Each number is 50 + 10 x the weight over its row's rms, rounded and kept within 0 to 99. Layers, rows and columns count from 0. The size before them is the row's rms in percent of the matrix's.

# q: layer 4 attention query, 192x192, rms 0.116, rows 87-107, columns 64-127
# k: layer 4 attention key, 192x192, rms 0.115, rows 87-106, columns 64-127
# v: layer 4 attention value, 192x192, rms 0.127, rows 64-95, columns 64-127
# o: layer 4 attention output (transposed), 192x192, rms 0.114, rows 64-95, columns 64-127
q87 130:42 66 77 39 51 58 62 60 46 56 65 41 54 58 30 38 53 33 34 37 48 75 58 38 54 58 50 41 42 44 32 43 54 50 48 48 44 48 55 52 53 63 41 42 40 57 60 52 61 36 65 55 42 55 46 58 53 35 53 46 53 50 45 63
k87 130:61 51 45 46 63 41 61 69 44 65 51 44 51 60 47 53 66 27 62 58 54 41 46 47 49 57 61 27 47 42 30 61 59 57 53 56 61 26 45 55 56 46 62 33 39 63 41 40 45 26 70 62 44 52 53 41 51 54 61 65 57 67 41 50
q88 136:58 43 53 49 28 36 53 62 35 41 50 54 50 61 39 41 61 38 54 61 51 37 57 49 50 52 37 44 51 63 56 61 47 54 46 49 51 55 35 55 49 47 45 50 47 60 54 39 38 39 49 44 74 44 56 46 62 51 36 50 37 67 44 52
k88 131:46 33 53 61 28 49 44 72 44 55 74 57 32 42 44 59 60 48 47 48 63 38 44 50 36 40 47 60 41 50 57 51 51 65 39 37 58 34 58 53 60 58 48 48 40 55 50 59 47 59 46 64 58 58 59 59 42 63 41 45 45 58 64 29
q89 124:45 52 64 39 60 55 61 46 45 45 56 40 52 46 53 27 53 51 57 38 60 50 45 46 49 51 49 42 41 22 48 53 50 48 48 45 61 60 59 46 36 60 47 55 54 47 46 63 63 41 55 54 50 47 54 55 51 78 52 60 32 59 48 44
k89 123:64 53 57 57 51 66 65 49 60 44 58 51 34 50 56 51 50 37 40 40 49 37 63 55 58 66 38 26 48 31 55 45 46 39 47 54 63 62 63 58 60 53 30 42 47 36 54 43 40 47 42 57 55 47 64 55 63 31 61 59 49 75 40 44
q90 131:51 44 49 41 46 48 56 52 50 47 52 68 39 55 63 53 60 49 60 63 51 44 63 51 50 63 47 47 55 43 48 45 22 60 52 40 53 29 38 54 57 53 35 51 46 57 42 44 47 51 47 56 40 57 52 59 46 40 69 57 60 61 73 69
k90 133:42 33 65 47 47 39 66 56 58 49 33 62 37 47 62 54 59 54 55 48 39 40 70 60 50 51 64 42 48 48 47 55 54 53 61 56 40 45 53 50 47 60 31 58 46 54 44 35 45 58 36 53 61 45 50 48 36 69 58 63 65 68 60 54
q91 130:43 52 65 49 40 49 55 54 52 58 44 60 56 49 41 29 60 76 44 38 48 54 23 58 42 45 59 54 50 50 45 59 63 57 73 56 48 40 50 56 52 58 68 47 42 37 54 32 43 44 50 64 56 42 44 51 53 40 42 54 54 59 50 47
k91 124:36 54 72 30 41 56 42 50 46 49 45 50 48 42 46 23 53 62 47 48 67 53 46 44 38 61 47 61 68 50 49 68 57 60 62 41 56 65 55 40 64 74 60 36 51 20 64 52 51 39 52 50 41 51 48 54 48 35 70 35 53 45 45 35
q92 129:40 44 54 57 34 56 44 53 45 53 42 48 47 53 53 51 35 47 65 59 51 31 59 55 51 56 64 52 62 49 59 38 50 69 40 57 63 50 58 36 43 46 50 56 18 39 37 38 58 42 70 39 51 48 38 60 53 56 57 49 42 48 54 52
k92 132:54 59 56 58 50 54 47 51 37 50 50 52 38 38 43 65 45 45 45 59 70 68 61 47 45 43 47 66 48 43 60 39 39 27 32 39 64 42 47 59 69 58 39 58 40 63 39 49 28 47 36 41 32 54 57 55 55 38 37 50 42 40 56 56
q93 130:42 46 63 52 30 53 45 35 44 37 50 77 42 52 38 42 56 37 44 41 53 61 55 78 41 57 37 42 62 37 47 54 46 38 43 44 58 37 28 42 46 41 55 54 46 54 55 39 35 36 31 68 36 56 53 58 53 46 49 61 47 64 53 65
k93 129:24 42 58 66 38 49 49 61 48 61 49 67 36 51 47 30 59 56 57 51 56 47 53 64 55 49 52 65 27 45 39 46 42 50 60 56 48 37 56 49 44 57 36 59 43 49 54 51 57 48 52 61 58 61 59 68 67 54 47 64 58 73 60 54
q94 127:45 44 51 41 43 41 40 61 30 40 36 66 52 35 43 63 43 32 47 55 66 66 44 41 76 47 67 52 40 33 57 52 42 66 67 49 58 50 51 47 60 49 49 30 49 47 56 42 50 39 38 54 55 51 46 38 39 37 50 31 55 58 58 47
k94 125:59 61 20 58 61 59 40 46 42 38 49 50 51 36 53 50 54 59 49 40 49 52 50 39 60 43 41 62 56 44 52 56 50 56 58 54 56 38 29 48 50 42 47 47 42 66 36 48 47 51 49 46 43 39 38 71 49 60 56 45 42 52 58 38
q95 126:44 51 45 55 59 51 36 56 45 30 45 44 49 52 31 46 53 56 37 46 46 37 55 52 51 40 46 55 56 34 63 53 49 57 56 36 60 36 46 52 42 48 57 69 37 49 58 57 61 53 52 44 51 31 52 48 63 62 38 45 31 40 54 65
k95 130:53 45 46 43 49 56 33 52 64 39 48 54 38 45 40 51 66 38 59 36 51 42 51 60 61 60 57 39 62 51 46 43 49 50 48 45 52 66 45 56 67 46 50 29 43 27 51 65 43 56 41 39 45 34 48 53 39 36 53 43 56 34 40 66
v64 117:45 46 22 72 65 52 53 40 47 41 59 47 50 42 51 29 51 51 41 23 34 36 42 46 22 57 53 30 52 49 58 55 53 43 42 31 38 45 44 41 45 48 50 64 43 55 38 46 35 57 32 50 49 42 60 43 56 44 48 54 53 38 78 57
o64 113:53 47 59 35 43 47 39 44 42 47 43 59 42 62 56 64 49 57 48 48 56 42 73 53 45 50 61 54 58 53 66 49 41 51 61 44 38 64 61 60 51 47 70 47 55 47 53 64 58 41 60 65 49 70 57 55 57 53 60 53 43 61 42 56
v65 115:29 57 52 51 58 48 57 44 36 47 30 48 53 42 57 58 53 46 54 65 65 52 39 52 50 40 49 48 62 41 56 65 59 45 42 49 41 76 51 69 49 50 48 62 48 50 51 44 56 49 40 36 61 73 40 46 80 60 61 46 50 63 37 63
o65 111:48 50 50 50 41 42 46 45 46 52 56 48 43 38 43 50 55 49 58 48 51 47 40 53 51 56 51 65 37 48 60 53 52 55 55 42 47 49 48 44 53 41 51 55 49 61 61 54 45 43 56 32 31 37 64 44 56 51 50 37 44 62 39 68
v66 128:36 54 46 62 36 51 37 39 42 44 66 60 50 38 50 45 48 46 58 51 59 64 51 58 45 47 50 41 41 38 46 45 62 31 50 40 32 66 53 62 45 54 40 42 50 51 66 46 51 42 29 67 47 55 53 49 50 33 54 52 57 25 34 48
o66 118:64 48 59 37 40 26 48 42 61 41 44 47 59 79 48 49 62 48 59 62 48 64 59 54 59 41 55 60 59 57 47 41 34 48 56 51 54 48 50 62 45 45 67 76 31 38 42 43 56 55 58 35 57 60 41 59 42 42 20 51 62 65 70 65
v67 122:37 66 39 34 45 52 61 56 38 44 59 56 63 54 53 41 52 46 46 54 38 55 53 43 64 56 45 64 57 41 65 47 38 58 42 54 53 37 50 43 48 55 53 53 35 43 43 45 40 60 55 52 65 47 53 54 51 47 46 58 32 53 44 46
o67 119:57 53 47 57 47 45 40 63 64 49 42 43 42 42 42 46 51 61 72 50 55 49 50 56 67 48 52 49 49 62 49 31 50 45 65 67 62 49 51 45 37 52 57 49 67 45 46 57 38 59 45 45 46 37 48 36 41 52 47 42 69 47 66 39
v68 126:63 44 45 51 44 62 24 48 47 37 33 39 58 58 61 61 54 47 79 40 54 62 59 65 40 44 39 49 44 47 53 47 64 51 39 40 75 45 51 43 60 62 48 47 62 59 65 46 54 59 52 58 34 40 63 70 34 47 63 44 64 52 46 46
o68 120:54 47 49 51 65 61 53 47 38 62 34 63 50 23 48 56 45 41 45 55 52 29 36 50 32 72 32 52 54 48 43 51 38 41 45 61 72 43 53 59 60 56 43 51 50 32 44 65 54 58 59 43 59 48 53 36 37 68 63 25 54 66 58 72
v69 115:53 61 47 50 45 51 35 57 43 68 59 62 53 23 47 52 57 53 69 56 58 49 41 47 52 57 65 40 63 59 47 40 52 58 47 48 57 24 60 59 50 40 70 33 57 64 51 58 55 50 50 29 53 43 62 28 28 55 48 66 51 42 54 44
o69 111:58 50 45 28 40 45 39 36 40 50 52 56 41 26 63 59 43 54 44 49 37 37 38 37 42 33 57 49 44 43 46 66 53 43 52 77 52 62 57 59 46 44 29 43 29 28 44 45 38 65 58 64 45 43 48 50 43 46 45 46 42 36 55 53
v70 114:51 53 62 62 47 47 47 42 41 64 50 59 61 53 39 58 50 50 51 41 54 30 41 40 59 41 21 49 49 32 52 56 47 66 41 52 55 51 49 62 41 49 53 39 55 36 47 67 47 30 60 38 40 62 50 45 41 42 62 55 56 51 37 29
o70 111:37 41 37 31 42 35 47 41 51 48 60 36 56 55 43 22 45 68 59 46 54 43 65 50 34 48 75 53 51 44 35 46 41 42 63 60 56 60 49 47 40 56 45 45 66 44 49 36 54 74 33 47 53 47 51 62 58 59 54 56 51 45 47 51
v71 117:68 72 51 42 33 45 54 57 43 56 50 49 37 65 55 50 48 55 44 57 45 53 47 39 41 78 48 69 78 67 37 76 44 48 50 31 44 44 23 58 58 29 40 36 59 29 37 44 55 53 62 56 64 45 58 60 38 46 62 50 49 58 51 52
o71 115:62 40 57 38 43 40 37 43 53 41 42 42 64 53 43 43 54 30 62 52 47 47 50 64 61 12 54 44 47 53 48 48 39 47 54 55 74 42 53 42 44 57 48 58 58 66 49 46 39 48 42 48 73 49 43 46 55 59 61 59 51 33 64 40
v72 117:60 48 44 60 49 41 50 42 41 52 53 68 62 66 54 44 63 43 71 54 51 49 39 39 50 56 47 46 38 58 53 44 41 47 51 46 51 56 41 71 57 33 53 61 43 52 38 50 51 57 45 60 46 32 46 44 47 47 56 34 44 73 38 54
o72 111:42 51 54 28 52 37 57 60 30 44 48 41 41 63 48 60 55 46 49 52 42 40 46 56 61 49 51 40 55 45 52 54 50 56 38 72 58 61 51 43 42 50 29 38 44 56 57 51 53 38 47 55 41 55 71 57 53 74 56 57 45 46 48 44
v73 118:41 74 72 45 56 59 70 36 45 52 51 51 52 58 56 56 48 53 59 47 67 58 59 34 39 58 26 53 55 49 46 68 48 59 45 64 43 41 47 38 36 60 49 58 57 31 50 49 53 41 52 41 42 59 53 39 51 54 50 66 37 49 35 54
o73 114:69 35 56 64 43 30 42 54 64 59 54 55 61 73 42 41 39 44 34 37 39 49 43 55 67 43 69 49 64 60 51 57 49 48 63 42 63 37 60 42 55 52 56 54 56 48 56 48 54 56 35 52 42 58 59 54 34 43 43 47 43 62 44 49
v74 125:26 62 46 36 37 47 47 52 58 60 48 51 39 56 49 40 37 47 58 42 41 40 66 50 57 52 49 58 49 37 40 40 63 45 54 49 51 47 44 32 49 50 49 46 48 37 57 38 38 50 62 39 32 38 36 51 38 55 58 42 30 50 63 45
o74 118:42 55 64 56 62 70 53 62 60 55 47 51 52 21 40 65 44 45 39 46 59 48 53 45 33 42 51 54 42 57 57 52 45 50 45 60 58 42 60 42 49 55 43 68 53 51 32 57 53 51 44 49 57 43 39 54 58 48 36 59 47 50 37 57
v75 120:47 62 41 52 42 46 47 45 81 66 64 57 45 41 60 45 64 47 45 47 41 68 39 47 54 37 58 61 51 72 52 56 46 42 44 37 47 53 35 54 45 34 51 56 47 55 45 51 45 54 47 65 48 62 54 71 53 42 57 36 50 45 62 54
o75 118:26 62 57 44 44 67 49 44 52 50 50 57 56 60 51 48 47 58 46 72 52 52 49 42 45 60 34 59 36 46 47 58 61 54 77 34 54 55 51 54 47 49 51 43 63 49 69 54 76 43 58 65 58 52 57 46 38 59 71 36 54 46 42 50
v76 125:55 56 52 59 48 62 40 53 37 53 44 50 57 43 54 47 60 46 59 53 45 39 40 43 42 39 64 50 38 42 39 64 51 36 53 52 42 48 59 42 56 81 44 51 66 53 34 44 60 57 48 38 55 67 30 55 49 42 54 57 55 52 44 54
o76 122:53 47 52 59 40 51 52 50 58 53 28 44 52 45 39 61 31 56 58 58 60 65 48 45 58 47 49 58 40 47 37 45 41 55 33 53 41 56 63 48 41 23 58 54 49 54 56 31 32 35 57 51 53 33 50 38 61 32 45 45 49 46 43 62
v77 122:46 37 44 45 60 54 61 34 47 56 53 72 44 40 67 58 42 71 74 36 48 55 53 52 55 57 59 50 43 47 44 37 34 49 45 54 40 57 50 54 61 57 35 29 63 47 58 61 46 49 76 44 48 65 31 58 60 50 41 57 55 30 39 55
o77 113:28 57 46 48 28 41 43 41 54 55 36 32 57 43 49 48 45 55 33 68 71 39 50 52 53 42 69 37 47 55 42 41 50 46 48 55 55 53 62 56 43 35 69 63 33 58 35 41 57 50 53 55 53 60 58 56 44 36 30 41 72 41 55 50
v78 118:64 46 71 45 51 40 39 69 45 55 45 49 50 52 52 43 59 57 42 63 36 71 67 48 43 52 30 71 45 59 50 36 45 44 63 51 57 48 49 53 44 49 53 57 43 55 38 41 53 49 51 64 41 56 47 52 50 55 58 47 62 51 21 42
o78 115:51 47 42 56 53 66 37 26 48 37 49 52 59 61 60 60 40 44 51 42 59 32 44 47 57 54 66 50 64 67 49 53 62 50 49 42 58 47 40 37 65 53 48 53 55 47 54 56 53 67 52 39 63 47 63 60 53 63 59 53 19 46 65 38
v79 120:56 44 59 60 46 26 45 52 53 46 52 44 51 46 47 57 43 54 60 42 19 28 45 55 52 53 43 54 70 36 56 44 46 44 56 60 54 34 59 40 43 48 74 40 45 43 38 52 41 54 61 44 48 57 41 52 52 67 58 53 45 58 42 47
o79 117:55 61 64 37 63 64 49 43 50 49 48 52 51 53 39 54 50 49 51 50 72 39 55 51 38 49 73 45 55 51 45 41 57 52 45 45 38 50 36 33 52 46 54 41 52 47 53 48 48 53 63 60 56 28 29 48 43 58 47 58 61 56 59 52
v80 120:40 51 47 49 52 73 68 57 45 52 24 33 56 25 52 60 56 56 53 36 65 53 45 55 62 35 38 47 58 37 47 70 50 42 38 39 50 43 29 48 49 46 44 79 44 53 46 41 48 46 41 67 59 66 41 63 60 52 48 56 44 55 48 56
o80 116:67 44 55 54 44 40 61 46 36 41 75 81 37 44 63 56 53 49 40 54 74 57 61 48 50 61 55 46 42 54 47 54 50 55 55 45 46 50 54 58 49 56 64 50 48 46 60 39 52 58 64 46 46 46 51 52 48 46 52 36 50 50 52 43
v81 127:62 37 53 41 44 51 59 43 47 53 56 44 55 44 38 33 41 51 42 55 62 69 50 41 50 43 62 63 29 32 60 64 42 44 48 59 57 50 63 56 57 32 46 51 51 56 57 63 52 72 51 50 55 45 54 39 48 59 48 45 43 42 45 56
o81 118:38 62 43 48 62 44 44 66 50 35 52 56 37 26 46 69 53 47 53 43 49 35 43 63 63 34 62 35 62 53 41 60 49 51 49 32 36 49 48 66 48 39 49 55 40 42 40 49 53 49 67 57 44 54 35 44 69 48 50 58 48 58 61 41
v82 117:41 65 57 48 58 34 53 53 58 48 76 67 59 46 46 44 65 53 51 40 58 52 41 62 48 54 48 46 39 51 67 51 47 41 44 21 26 57 60 45 54 51 44 49 32 60 45 44 58 24 63 50 56 56 46 71 35 48 61 48 38 47 50 39
o82 115:56 53 63 74 37 45 41 48 50 44 43 31 46 55 49 55 44 40 59 67 42 63 44 53 40 45 40 60 52 51 54 53 55 50 53 61 55 63 53 58 48 36 47 58 71 55 38 56 47 49 28 51 40 51 27 52 42 26 57 35 69 50 58 60
v83 133:36 44 55 47 55 62 43 50 56 57 60 47 51 66 51 57 50 48 55 68 58 54 63 49 48 61 60 48 57 54 46 46 69 65 60 38 37 67 62 55 61 63 55 51 61 48 51 64 50 37 50 63 65 72 41 53 58 36 36 60 38 46 37 34
o83 123:42 45 45 48 46 52 50 44 50 47 55 53 52 48 58 42 35 63 56 44 43 49 48 58 47 46 55 41 54 46 34 49 70 60 47 23 51 48 35 46 45 60 46 44 58 44 32 43 53 59 49 37 42 60 66 44 46 43 56 58 36 48 56 40
v84 111:55 60 47 52 37 40 45 45 56 50 49 39 51 47 62 51 69 29 65 52 36 55 67 45 51 54 67 31 45 42 56 53 46 56 42 46 57 49 65 69 46 62 52 56 46 54 56 44 34 36 56 64 46 44 51 37 64 54 42 42 23 57 69 61
o84 111:34 48 52 56 65 45 41 50 37 54 58 48 40 60 43 52 45 63 43 47 44 42 36 45 47 56 59 42 47 62 59 58 48 51 42 55 42 66 60 53 52 37 52 68 46 52 67 50 60 50 48 42 35 46 55 49 48 43 59 41 60 50 42 48
v85 117:63 52 51 57 48 52 55 56 65 48 47 60 57 41 53 42 59 61 40 55 48 41 39 38 82 47 53 40 40 56 44 63 35 61 25 64 44 48 36 54 58 52 32 69 59 61 43 49 46 35 41 55 56 40 48 49 49 69 55 45 71 47 38 49
o85 115:54 58 36 40 62 40 45 56 48 69 51 41 47 54 55 67 52 41 36 65 59 53 47 73 48 51 32 56 54 45 40 56 48 53 51 60 59 58 50 44 49 38 43 30 31 59 71 40 64 43 43 44 51 71 44 50 41 46 58 40 35 52 54 55
v86 116:49 47 39 52 56 48 47 57 39 50 49 53 58 31 45 49 51 42 72 51 25 38 51 51 51 53 47 54 44 57 55 51 56 53 46 54 55 51 50 81 47 67 45 58 36 43 58 46 63 46 60 49 41 63 53 32 55 45 55 63 51 48 49 53
o86 115:68 30 56 50 56 55 58 40 57 39 54 31 45 61 34 29 49 51 58 44 59 73 52 45 55 50 37 42 40 48 38 62 51 36 52 50 27 53 46 45 57 45 61 52 55 52 66 48 54 48 52 68 48 37 53 48 50 54 57 57 66 55 40 61
v87 120:52 36 49 48 37 57 52 46 63 52 62 44 65 58 53 50 36 65 45 61 42 61 50 42 56 53 60 58 30 48 32 46 56 51 50 57 45 56 72 76 49 55 39 54 44 43 53 48 36 58 47 42 51 45 44 66 52 48 47 47 40 65 71 43
o87 114:45 50 52 63 44 41 50 46 20 49 42 47 49 35 56 60 63 58 63 50 49 55 52 57 54 65 53 51 50 45 64 42 30 36 55 39 70 40 49 47 54 50 53 49 60 59 38 53 62 56 69 62 48 65 47 56 45 38 55 52 47 48 41 41
v88 115:67 46 58 68 62 53 36 47 59 64 40 55 61 45 65 52 57 27 68 52 39 46 54 35 46 52 55 65 35 50 43 61 59 62 55 37 45 36 67 45 51 53 56 38 52 46 53 49 37 57 37 62 55 53 37 59 34 53 40 43 33 55 54 43
o88 111:55 76 50 42 34 49 50 37 57 40 56 68 44 51 35 30 52 61 63 57 42 54 47 40 57 53 42 28 60 44 45 42 44 46 47 54 56 32 57 42 47 50 45 69 52 41 59 53 57 50 58 47 55 54 54 39 40 52 68 66 45 38 43 44
v89 120:64 72 65 40 54 43 33 57 46 36 43 44 48 38 61 55 37 53 49 59 36 63 37 74 62 47 40 46 57 48 39 52 50 40 26 48 55 56 58 47 48 57 49 37 54 46 66 26 56 52 47 61 57 65 45 49 51 47 55 56 54 69 48 52
o89 118:44 39 57 37 48 39 59 46 35 52 36 41 71 51 48 50 46 39 48 41 43 28 34 44 39 59 60 71 47 38 59 40 59 25 51 59 35 39 37 55 64 67 65 63 34 48 43 47 32 44 50 41 59 31 47 39 38 37 51 40 44 35 52 50
v90 116:51 31 46 46 51 55 50 51 35 49 44 48 47 63 53 49 50 62 45 53 32 66 79 37 55 63 65 49 38 64 68 58 43 64 56 47 61 56 60 44 57 31 64 46 47 61 44 36 38 37 56 37 51 39 54 43 30 52 51 57 65 46 36 25
o90 115:43 50 44 53 47 73 41 43 44 40 41 52 49 30 61 53 62 49 49 47 59 33 57 58 39 54 39 42 68 43 28 53 48 39 49 68 39 57 25 55 44 59 50 45 47 42 43 62 67 46 38 42 60 65 46 62 47 57 51 59 42 39 55 46
v91 118:62 49 55 52 48 51 70 59 56 43 67 30 38 57 44 61 42 43 62 43 59 66 43 60 39 40 34 30 56 42 57 43 49 60 37 44 40 42 39 64 37 66 45 61 48 28 49 54 60 54 57 54 55 43 57 40 51 37 42 60 35 43 56 61
o91 113:69 47 57 53 35 52 56 31 47 47 44 64 62 60 52 58 68 47 47 39 45 65 39 52 52 47 35 56 47 37 57 42 55 33 44 57 41 41 73 57 39 42 44 37 60 43 52 56 29 49 56 40 40 69 54 46 56 31 44 42 61 56 54 48
v92 113:49 34 54 52 45 51 51 49 52 55 56 48 49 49 50 36 50 65 48 71 75 40 60 59 58 51 41 53 43 49 32 55 53 32 21 52 65 46 38 54 52 49 44 50 38 40 47 50 53 45 73 48 37 47 43 48 73 38 41 56 71 55 54 53
o92 111:48 68 44 34 51 39 44 66 59 44 41 51 41 61 42 48 35 46 37 46 42 68 38 43 56 49 49 62 25 53 45 46 57 53 62 50 41 73 54 53 38 70 55 49 51 51 54 50 53 45 39 58 51 49 47 42 68 41 39 49 40 55 58 69
v93 117:37 32 49 64 46 70 35 45 38 71 49 44 48 56 47 59 48 59 50 31 49 47 59 54 42 24 54 53 39 52 51 60 46 41 55 43 44 45 36 41 52 57 68 50 43 34 21 47 39 56 56 38 65 50 55 42 62 47 34 72 56 44 42 36
o93 120:59 38 50 33 57 44 43 44 64 42 37 66 33 32 46 33 52 51 61 52 49 46 52 49 71 61 71 39 46 46 66 38 50 48 51 44 50 67 34 55 42 34 67 58 46 70 63 47 64 53 35 40 41 73 46 59 62 35 42 50 62 65 55 49
v94 112:45 51 71 45 43 41 42 52 50 43 48 61 44 60 54 57 49 48 69 46 58 26 38 41 50 61 51 41 44 51 64 53 45 42 56 91 54 54 39 49 56 43 54 50 45 56 45 55 35 33 55 45 57 59 50 56 45 47 54 59 61 50 49 69
o94 112:55 48 52 43 67 67 40 55 53 68 40 16 40 75 56 36 43 65 35 48 38 46 42 41 53 56 47 45 45 51 53 39 30 47 52 42 49 54 38 48 46 45 60 48 48 54 52 42 51 45 45 52 50 58 55 48 51 53 46 49 42 64 55 60
v95 118:60 52 70 49 52 44 52 59 48 49 47 68 56 43 38 60 43 61 68 31 39 45 57 54 44 43 69 38 43 26 52 41 47 63 48 40 54 63 51 50 44 27 34 50 76 58 57 42 49 61 41 45 48 52 60 48 29 42 60 54 34 61 48 34
o95 110:54 48 55 52 41 48 45 34 34 38 49 51 46 66 38 50 49 34 53 36 51 55 53 41 52 66 43 56 72 54 40 57 61 48 49 44 47 39 46 46 50 53 52 52 43 38 36 37 58 47 62 67 35 55 35 46 31 60 64 61 62 41 44 51
q96 098:61 42 54 46 60 36 46 44 57 51 43 48 63 54 54 40 59 33 46 34 55 56 54 61 28 33 41 53 43 33 66 46 60 53 46 56 71 40 46 54 56 57 56 27 45 52 59 54 62 48 47 48 43 55 57 72 31 64 54 48 55 71 69 60
k96 086:62 46 38 52 50 56 49 55 50 47 45 57 36 54 59 46 42 49 64 55 46 49 50 46 72 63 54 62 69 55 57 44 48 53 59 34 42 64 57 46 66 51 47 40 54 46 44 45 46 52 64 54 49 52 44 48 29 42 34 46 59 45 47 58
q97 090:64 58 47 35 35 50 39 54 62 67 57 48 57 47 46 59 55 36 55 40 38 57 35 69 58 47 44 63 49 31 61 57 33 57 48 56 59 34 36 48 47 62 36 55 54 50 66 48 50 43 52 46 55 39 24 38 47 67 51 61 50 39 57 52
k97 090:45 61 48 75 57 63 47 58 56 50 49 68 56 48 58 58 36 42 51 61 55 46 37 46 62 53 65 55 61 51 61 52 49 70 53 43 34 61 53 58 63 53 56 41 57 51 55 57 34 36 59 62 52 50 60 38 42 53 67 53 63 34 53 56
q98 090:46 41 49 36 40 50 41 48 54 50 43 46 53 61 63 55 56 45 53 41 53 28 63 67 60 59 44 58 44 41 45 49 46 24 56 56 75 46 42 32 52 33 50 71 53 37 57 50 50 50 45 39 46 40 63 53 52 56 51 60 51 35 33 63
k98 093:45 73 48 47 56 70 49 59 58 48 38 44 41 57 54 37 29 44 44 53 45 49 52 55 62 41 51 62 57 34 61 58 49 52 54 49 51 55 54 52 43 47 40 55 40 61 39 18 54 49 48 60 63 49 57 39 41 40 29 49 63 58 70 42
q99 092:43 48 58 56 67 39 65 39 56 59 55 31 47 47 59 44 48 51 66 48 46 47 34 42 43 77 54 39 54 54 57 51 46 50 54 35 54 59 67 46 47 40 63 39 41 64 69 59 38 13 44 71 46 49 60 58 46 48 48 58 49 45 60 64
k99 081:39 47 57 61 39 55 64 57 55 66 57 42 50 61 57 36 45 47 45 37 41 45 39 45 44 44 63 48 47 56 27 55 33 43 39 42 49 35 46 56 39 52 53 48 49 66 61 50 45 47 39 57 45 54 61 60 67 36 75 39 52 37 51 47
q100 095:38 62 33 46 62 69 36 57 45 39 51 61 55 50 38 64 44 45 43 42 49 42 65 56 60 36 63 58 49 71 22 57 53 58 38 57 52 45 56 51 55 42 54 49 50 54 33 72 58 53 68 47 55 43 48 48 57 55 45 41 45 48 47 56
k100 120:44 41 32 64 69 52 72 46 69 45 47 59 44 61 54 65 43 41 57 39 52 41 47 24 62 62 40 44 61 74 49 49 51 51 47 49 53 38 63 46 61 50 61 50 45 56 60 50 52 52 50 50 51 63 53 48 41 31 75 42 59 44 54 65
q101 098:51 43 51 49 57 23 60 45 63 43 47 53 51 69 51 53 59 60 54 62 47 45 28 64 42 56 39 48 60 53 43 62 56 45 52 51 62 57 44 31 49 69 30 45 58 50 48 52 43 51 60 39 55 55 56 55 60 46 47 46 57 45 56 48
k101 104:57 48 45 54 43 55 65 42 50 50 40 44 36 52 51 46 35 53 52 37 51 52 59 62 57 52 35 52 48 49 47 44 55 46 60 48 40 74 53 44 29 56 50 39 65 51 44 52 62 70 58 48 57 59 61 57 58 53 52 40 39 48 42 63
q102 097:52 62 40 47 58 45 58 54 57 48 37 56 25 41 56 45 52 44 59 42 65 49 52 39 39 50 52 45 51 47 58 59 61 43 50 54 43 67 49 60 43 40 69 63 54 53 67 55 35 48 54 72 60 57 47 49 35 25 63 65 26 35 61 67
k102 097:31 47 54 60 57 42 54 49 49 38 66 64 45 56 52 54 56 51 61 41 34 51 50 69 48 44 63 50 54 47 54 46 59 59 52 41 48 61 43 54 62 51 54 41 33 49 45 40 43 50 40 61 43 47 50 49 54 61 36 36 44 41 57 40
q103 096:49 51 50 42 53 30 64 54 50 52 49 52 58 40 55 59 41 64 62 54 55 55 57 55 64 50 51 45 57 80 41 51 46 45 66 43 63 62 42 64 34 62 62 61 36 48 55 44 47 38 48 49 34 34 55 42 55 75 54 41 46 54 58 46
k103 100:72 39 43 60 50 48 55 44 49 55 33 56 47 62 40 49 66 55 58 45 55 48 39 33 37 64 35 55 32 63 35 47 44 46 61 57 46 43 29 46 50 65 69 59 51 62 66 48 43 35 40 23 65 50 38 68 49 42 51 49 41 42 56 50
q104 097:53 40 56 49 49 46 62 50 56 63 69 45 61 50 49 54 66 74 46 48 68 42 40 52 47 43 74 39 42 60 46 31 66 52 54 60 25 36 42 52 69 49 52 47 43 28 53 60 50 45 34 61 54 56 66 29 61 53 41 51 58 32 64 62
k104 102:42 61 46 57 50 35 55 38 50 42 54 39 47 51 40 57 43 56 46 29 41 52 58 63 53 65 47 62 58 72 33 51 43 50 63 37 69 46 52 54 36 49 54 62 64 49 33 52 36 36 51 46 49 39 69 31 50 48 60 47 46 45 43 65
q105 101:46 45 39 46 41 36 63 47 43 54 42 45 42 40 47 42 53 57 44 55 62 52 57 55 35 38 66 41 63 45 49 53 49 50 46 31 50 49 47 57 32 67 41 39 54 42 73 54 55 34 48 57 39 55 66 56 50 72 50 51 57 60 69 50
k105 100:57 58 62 50 38 41 64 54 51 53 59 48 39 51 45 60 64 63 50 49 57 57 45 42 52 51 42 60 52 43 33 45 62 30 50 50 33 52 45 51 37 51 52 59 59 38 51 58 42 42 41 52 38 23 51 60 38 52 49 62 45 38 31 49
q106 087:42 50 60 51 39 56 67 56 65 57 52 20 22 57 47 25 43 40 54 49 48 36 49 39 41 66 29 65 47 47 37 50 61 53 38 30 71 47 52 54 32 33 44 27 49 51 59 57 44 43 52 55 48 58 62 41 45 51 45 64 50 60 50 45
k106 088:41 53 43 44 47 57 45 53 43 73 51 50 66 61 39 33 37 52 33 43 56 39 51 64 32 62 53 71 32 50 59 63 43 19 61 46 70 42 55 67 45 55 62 42 46 53 42 53 52 47 41 43 51 49 63 68 55 34 51 58 45 30 38 67
q107 095:40 63 45 27 68 56 58 62 49 34 63 62 62 37 51 60 26 47 33 58 58 64 50 56 41 35 55 53 48 76 39 50 48 48 31 52 44 33 64 57 64 52 71 48 55 48 29 55 58 58 55 65 56 43 43 60 45 50 63 36 58 47 58 48